Each number is 128 + 24 x the weight over the matrix's rms, rounded and kept within 0 to 255. Layers, rows and columns count from 0.

# layer 4 MLP down (transposed), 320x128, rms 0.118, rows 141-149, columns 0-127
[[112 145  77 122 107 107 131 133 134 145 112 120 124 114 140  98 107 128  54 128 158 119 131 132 129 172 111 142 139 143  93 142 110 152 134 116 117 184  88 128 113 146  89 146 116 120 101 135 137 132 118 136 104 161 102 147 149 127 127 143  94 147 162 123 134 149 112 142  92 115 104 148 117 181 129  97 151  80 133 162 119 127 149  88 145 160 135 139  90 111 104 118  74 136 114  75 139 127 153 134 116 135  95 128 104 119 101  80 165 135 157  86 156 151 130 153 122 132 156  86  94 138 100  88 119 179 163 122]
 [127  94 150 142 120 182 122 125 124 172 130 175 128  83 136 116 137 102 144 138 133 178 126 122  65 115 113 136 150 177  97  81 160 155 158 190 117 123 138 102 135 106 186 137 142 134 120 141 131 119 155  86 126 152 122 108  91 161 106 150 132 166 121 128 155 115 157 129 157 142 135 104 136 104 142 103  93 117  59  93 169  96 124 143 108 115 138  82 144 136 124 116 153 122 131 154 160  83 121 100 116 107 146 123 146 114 143 136  72 108 149 100  90 127 107 136 104 138 136 140 118 137 136 134 123 132 164 154]
 [115 120 179 149 102 117  92 174 174 119 144 166 148 134 116 111 147 120 129 120 125 105 134 135 139 128 119 148 129 115 129 110 126 145 135 169  97 145 131 129 123 113 124 139 111 124 100 166 116 130 139  96 113 128 134 163 127  95  63 179 140 152 142 158 103 100  96 129 162 136 115 122 153 152 134 130 105 125 121 167 103 100 163 147 129 113 114 143 128 153 160 163 136 136  99  39 145 107 159 109 146 137 141 125 151 137 148 119 121 133 134 108 142 176  94 130 112 122 127 109 144 105 124 156 125 118 191 123]
 [132 110 114 156 128 138 105 137 136 146 122 101 132 121 130 146 124 138 145 110 109 131 124 112 153 120 133 146 132   0 146 125  99 129 119 120 133 105 138 118 102 118 120 144 133 104 120 132 127 165 127 113 140 144 131 137 127 113 132 140 135  99 127 106 147 120  95 152 141 139 114 137 133 108 138 127 131 116 117 113 119 121 124 128 133 115 153 171 139 132 113 130 128 124 115 123 116 124 127 161 132 114 138 118 139  77 105 135 155 103 164 133 219 119 139 137 139 142 172 109 116 121 104 133 120 133 106 126]
 [ 95 145 163  80 160  99 145 152 142 146 142 131 144  97 138 163 115 120 160 116 118 148 100  74 140 109 113 103 155 151 131 128 167 147  82 114 128 125 114 133 124 109 161 138 121 123 122 181 108 135  87 122  91 129 102 135 131 144 146 100 149 184 153 126 150 110 122  93 153 110 107 156  90 138 155 195 128 107 133 131 134 148 132 160 109 131 143 143  65 136 129 102 144 100  94 122 156  90 132  99 140 129 131 114 102  89 150 118 109 156 108 192  74  93 116  92 118 108 125 149  97 187  68 119 122 119 136 138]
 [139 101 145 144 130 130  99 126 131 134 130 131 121 124 128 133 103 152 138 152 102  88 132 115 105 135 127 156 123 113 134 139  90 107  94 138 114 146 109 152 144 134 104 115 122 135 128 123 137 118 151 131 117 123 100 126 101 129 163 123 115 122 135 120 147 133 121 169 167 168 102 127 148  88 130 125 111 133 151 146 133 140 138 126 132 110  92 117 119 112 114 141 124 127 133 131 146 119 118 123 101 152 123 112 141  92 129 113 102 118 141 113 112 124 163 113 121 130 145  90 104 119 128 142  90 119 112 145]
 [157 147 113 132 123 113 152 137 132 164 135 121 128 154 128  90 112 139 134 121 105 145 118 116 141 113 138  87 135 130 104 132 168 131 123 138 112 142 133 121 115 122 144 130 136 125 123 140 123 158 123 123 109 139  93 126 114 113 175 122 117 140 105 110 108 156 171 105 144 142 111 138 170 135 134 170 148 149 100 122 155 126 133  96 119 126 136 181 136 134 167 106 147 103 137  97 123 163 105 138 137 157 135 127 100 156 127  99 137 118 156 153 109 164 142 101 114 133  76 137 131 116  82 142 160 145 129 116]
 [116 153  72  97 116 157 138 104 120 154 138 183  80 101 157 155 112  97 165 124 142 132 143 110 161 138 166 131 141 143 130 116 123 196 125 118 144 151 106 107 128 143 134 121 135 130 146 116 141 147 121  85 157 138 139 173 144 119 120 110 130 138 141  99 139 113 149 122 134  85 157 115 106 121 115 148 105 111 130 144 123 166 147 148 109 170 101 144 124 110  91 137  68 114 119 118 130 157 106 151 139 135 141  95 134 127 120 143 153 134 130  95 153 120 135 107 115 142 102 149 144 124 119 177 122 131 109 150]
 [ 99 105  82 177 149 112  69 125 112 111 124 122 104 174 142 166 107 150 125  90  77  93 131 122 124 153 127 139 167  52 117 142 128 100  73 113 145 124 150 123  92 126 120 100 112 139 130 127 127 111 188 155 135 147 154 132 134 157 142  74 143  85 132 117 100 178 106 135 163 166 145 125 160 143 124 100 126 130 113 130 153 164 137 110 154 133 147 145 129 109 104 120 123 107 118 115 122 134 154 111 115 145 156 126  97 174 139 189 118 142 164 154 170 137 107 127 152 128 135  98 109 122 146 146 114 174 125 126]]
# layer 4 MLP gate, 320x128, rms 0.13, rows 142-149, columns 0-127
[[ 84 104 145  74 168 136  90 144 139 107 132 128 111 193 161 132 120  85 155 145  75 163 149 138 160 145 130 103 118  91 130 114 152 127 115 144 126 121 134 140 151 120  96 131 137 138 141 130 126 141 120 131 141 125 140 147 112 129 148 188 131 117 139 125 133 161 149  98  94 111 145 128 128  88 146 148 116 142 181 130 124 131 125 135 108  87 121 101 149 163  94  86  89 112 123 124  95  81  96 132 124 136 122 123 139 142 125 101 138 139 106 126 159  97 151  99 118  96 161  96 101 112  88 103  86 105  89 123]
 [182 118 138 119 160 149 159 127 116 110 119 118 174 104 132 132 102 147 109 127 137 124 108 139 137 144 112  93 108 124 124 116 146 114 121  90 123 112 121 142 160 139 111  84 110 157 166 124 147 135  66 166 125  85 152 125 105 157 127 102 106 130 125 120 114 147 131 181 133 153 153 163 125 115 146 147 137 145 137 145 152 123 104 125 120 106 155 115 132 138 114 135 118 135  70 130 123  94 105 140  92 118 146 108  91 132 129 149 124 189 137 170 177 144 170 132 119  89 147  97 132  87 132 192 142 127  98 147]
 [178 122 142 157 141 139 179 127 118 154 131 142 168 123 115 144 112 129 116 109 110 132 150 139 135 110  87 187 123 132 144  94 146 114 103  92 156 147 167 157  84 124 136 107 118  87 146 145 121 152 132 141 137 133 102 105 144 138 112 127 111 126 122 119 118 113  98 154 143 139 124 132 124 144 143 138  91 126 152 125 121 133 146 142 116  88 119 115 106 103 159 174  78 150 108 122 158 126 127 143 131 115 167  94 128 161 128 150 133 148 163 139 101  97 135 162 143 144 126  95 100 126 130 119  84 144 158 142]
 [156 146 105 157 148  83 183 109  73  64 160 134 109 111 133 180 144 121  92  52 121  90 113 149 126 132  96 142 118  97 118 151  89 124 150 142 115 117 153 113 161  89 134 119 126 126 115 127  73 119 158 121 138 156 120 131 159 128 115  77 132 192 128 123  85  95 128 134 144 141 101 122 115 151 129 140 132 145 153 184 148 129 112  77  86 118 135 141 134 142 152 135 131 141 140 107 145 132 118 129 114 158  90 100 138 145 102 124 111 161 105 134 122  97  79 136 162 117 127 120 134 143  88 170 130 112  64  74]
 [119 101 147  97 139 120 127 130 125 131 113 112 128 136 112 140 125 130 137 159 135 136 139 121 129  90 123 133 126 129 114 139 122 118  81 117 113 136 121 129 100 114 154 152 147 118 148 101 115 152 109 130 145 134 110 126 125 146 140 123 142 126 141 107 124 155 111 143 132 124 114 143 118 102  98 161 146 158 112 100 101 118 124 124 145 151 134 116 113 109 118 131 134 121 104 127 142 140 121 138 146 128 129 141 106 151 111 108 139  99 151 134 117 134 125 111 126 109 163 127 129 111 142 117 106 125 131 104]
 [127 134 139 139 125 166 124 113 146 138 118  93 136 143 131 118  92 131  81 127 129 135 147 123 126 157 130 129 143 124 119 137 172 151 132 116  99 129 130 157 143 132  91 159 144 129 138 124 196 106 128 145 125 114 106  88 107 136 177 135 135 130 152  82 109 121  97 155 138 122 128 181 128 129 119 181 149 167  90 134 142  95 144 145 145 121 127 136 157 104  89 107 123 133 113 146 139 128 167 141 173 133 140 149 109 125 108 123 111 138 121  88 111 121 142 129 132 107 148 115 156 124 122 156 114  85 108 128]
 [135 115 154 145 135 140 104 146 151 141 156 142 149 106 115 138 150 112 114 106 112 107 158 130 162 115  92 128 124 134 123 106 144 149 142 107 106  98 109 131  98 137 164 146 157 169 129 131 153 128 102  88 159 145 170 134 117 146 122 108 152 114  87 110 108 138 127 132 141 110 127 126 109 104 126 105  80 115 130 153 128 108 165 125 119 112 158 156 161 103 110 101 156 175 106 107 130 104 158 111 117 127 128 135 159 129 161 135 103 102 137 125 147 124  70 111 118 112 148 131 122 150 120 182 119 103 149  87]
 [102 147 105 129 178 151 162 128 153 181 116 112  70 129 136 173 135 107 138 137 123 128 124 105 171 147 119 109  94  92 159 140  85 133 125  73 126  88 103 137 153 126 133 126 118 106 126 153 126 110 144 138 128 117 138 132 129 139 135 160 141  82 111 104 115 143  98 152 115 113 145 176 126  98 119 123 176 109 127 166 141 145 135 145 134 133 161 145 135 126 136 102  81 144 159 134 131 136 130 122 137 115 127 112  82 135 184 130 143  72  97 124 141 148 153 132 124 124 202 114  98 123 107 135  92 135 165 110]]
# layer 4 MLP up, 320x128, rms 0.119, rows 142-149, columns 0-127
[[ 82 123 157  79 148 129  69 142 138 125 125 172 120 130 138  95 113 104 130 118 126 170 117 146 116 109 105 114 164 118 122  76 136 192 138 187 132 154  96 108 137 111 126 114 107 110 102  99 144 163 109 139 133 116 121 143  95 103 126 161 134 150 114 123 140 116 123 108 109 106  96  98  93  89 154 152  75 115 143 140 142 116 129 144 132 123 122  71 122 173 138 115 101 127 110 117  93  85  79 139 125 111 123 120 154 109 125  83 142 126 123 129 150  96 134 125 146 157 148 139 101 102 134 111  98 142 120 133]
 [100  83 130 140 137 106 137 101 113 119 137 147 179 144 137 106 139 147 145 105 153 106 135 161 114 144 158 154 129 119 160 127 122 147 120 154 156 137 120 105 104 134 125 170 111 106 105 141 143 127 170 143 140 124 154 136 152 161 149 163 148 118 189  96 122 141 103 129  79  68 146 170 118 133 131 177 113 119 101 136 136 114 151  93 141 105 101  99 126 123  95 126 147 114 147 156 154 120 138 116 136 179 144 125 124 111 135  93 152 142 124 111 125 144 138 182 109 137 108 118 108 126 160 162 164 154 184 131]
 [ 86 132 120 129 119 116 106 120 109 116 150 137 109 144 120 149 159 135 145 123 166 125  97 108 122 185 144 113 112 114 108 139 128 148 133 182 121  79  87  85 154 148 151 139 140 147 120 130 124 140 107 122 124 144 103 114 127 105 130 120 115 117 127 149 134 125 126 106  90 123 120 129 137 146 106  98 149 127  85 146 144 146  99 128 122 169 126 137 153 145  81 101 138 125 137 126  97 146 106 120 140 114 123 159 152  65 107 101 128 106  90 140 150 131 130 121  92 113 138 187 101 119 137 130 144 103 108 155]
 [145 143 140  88 123  78 217 122 135  81 138 167 148 109 125 113 134 117 137 103 132 137  80  91 134 161 136 135 136 117 118 116 109 110  74 117 112 113 130 102 185 122 140 168 108 141 174 210 112  99 130  68 102  99 158 134  91 118  91 128 146 150  85 138 155 131 149  84 143 100 135 163  93 168 145 128 156  78 133 102  95 125 146 134  90 190 124 128  95 143 122 121 114 164 117 104 175 132 109 124 118 170 137  70 145 136 132 141 118 131 147 143 113 145 114 105  86  94 125 104 104 109 149  89 146 131 163  95]
 [ 97  86 105 112 146 135 134 138  85 118 125 141 124 155 129 134 137 107 106 164 136 166 153 156 129 109 137 100 160 132 125 135 168 128 123 103 112 132 115 144 143 128 116 118 161 165 155 136 132 103 123 127 125 163 111 111 110 125 115 127 146 102 121 143 149 131 132 130 132 134 129 125 139 149 112 132 106 127 109 119 111 117 130 115 146 143 126 118 141 134 146 148 143 159 112 107 123 140 131 148 118 123 133 113 118 134 119 126 143 116 108 138 147 163 117 120  98 147 108 118 115 124 123 126 147 153 124 130]
 [112 126 138 110 161 123 149 131 147 166 139 140 121 144 152 103 139 114 161 102 140 116 156  99 137 141 131 106 133 137 140 130 155  88 130 110 115 118 134 132  99 129 150 119 109 200 107 148  86 124 164 147 135 105  94 108 155 126 106 130 131 111 135 110 159 154 123 115 145 131 122 116 104 109 127  70 141 128 132  99 109 144 127 121 123 123  85  76  90 136 107 131 122 131 138 124 145 112 148 124 122 137 139 133 131  99 116 117 110 168 134 154 136 133 113 169 143 119 139 114 100 126 122 132 101 156 148 118]
 [138 117 132 179 154  96 104 154 141 162  81  95 125 113 147 107 138 123 131 155 140 167 153  50 131 141 134  84  86 139 119 133 129 144 136 112 103  88 153 134 139 144 111  88 156  94 165 131 156 134 105 182 125 116 115  91 127 124 119 137 125 120 148 146 120 137  96 143 131 139 134 141 175 181 136 106 141 138 114 122 113 133  78 115  95 140 102 124 145 119 124 165  86 167 154 119  84 134 106 101 104 132 126 152  89 120 105 144 104 142 126 138 136 158 168 132 145 121 131 140 109 116 117 126 108 106 118 136]
 [168 129 130 142 131  79 117 150 116  83  97 154 194 139 170 108 122 143 123 129  93  85 148 183 154 132 140 154 162 130 109 116 184 109 127 153 140 139 189 145  97 140 103 142 157 140 140 122 158 126 124 115 128 150 124 121 104 127 124 112 132 128 136 130 167 143 144 131 134 140 143  98 142 163 150 141 115 156 135 100 105 121 109 142  93 118 133 134 126 133 105 138 142 112 112 133  93 121 138 144 105 157 138 152 169 149  86 136 106 169 159 136 135 108 101 116 163  88 107 118 138 114 113  98 147 104 104 145]]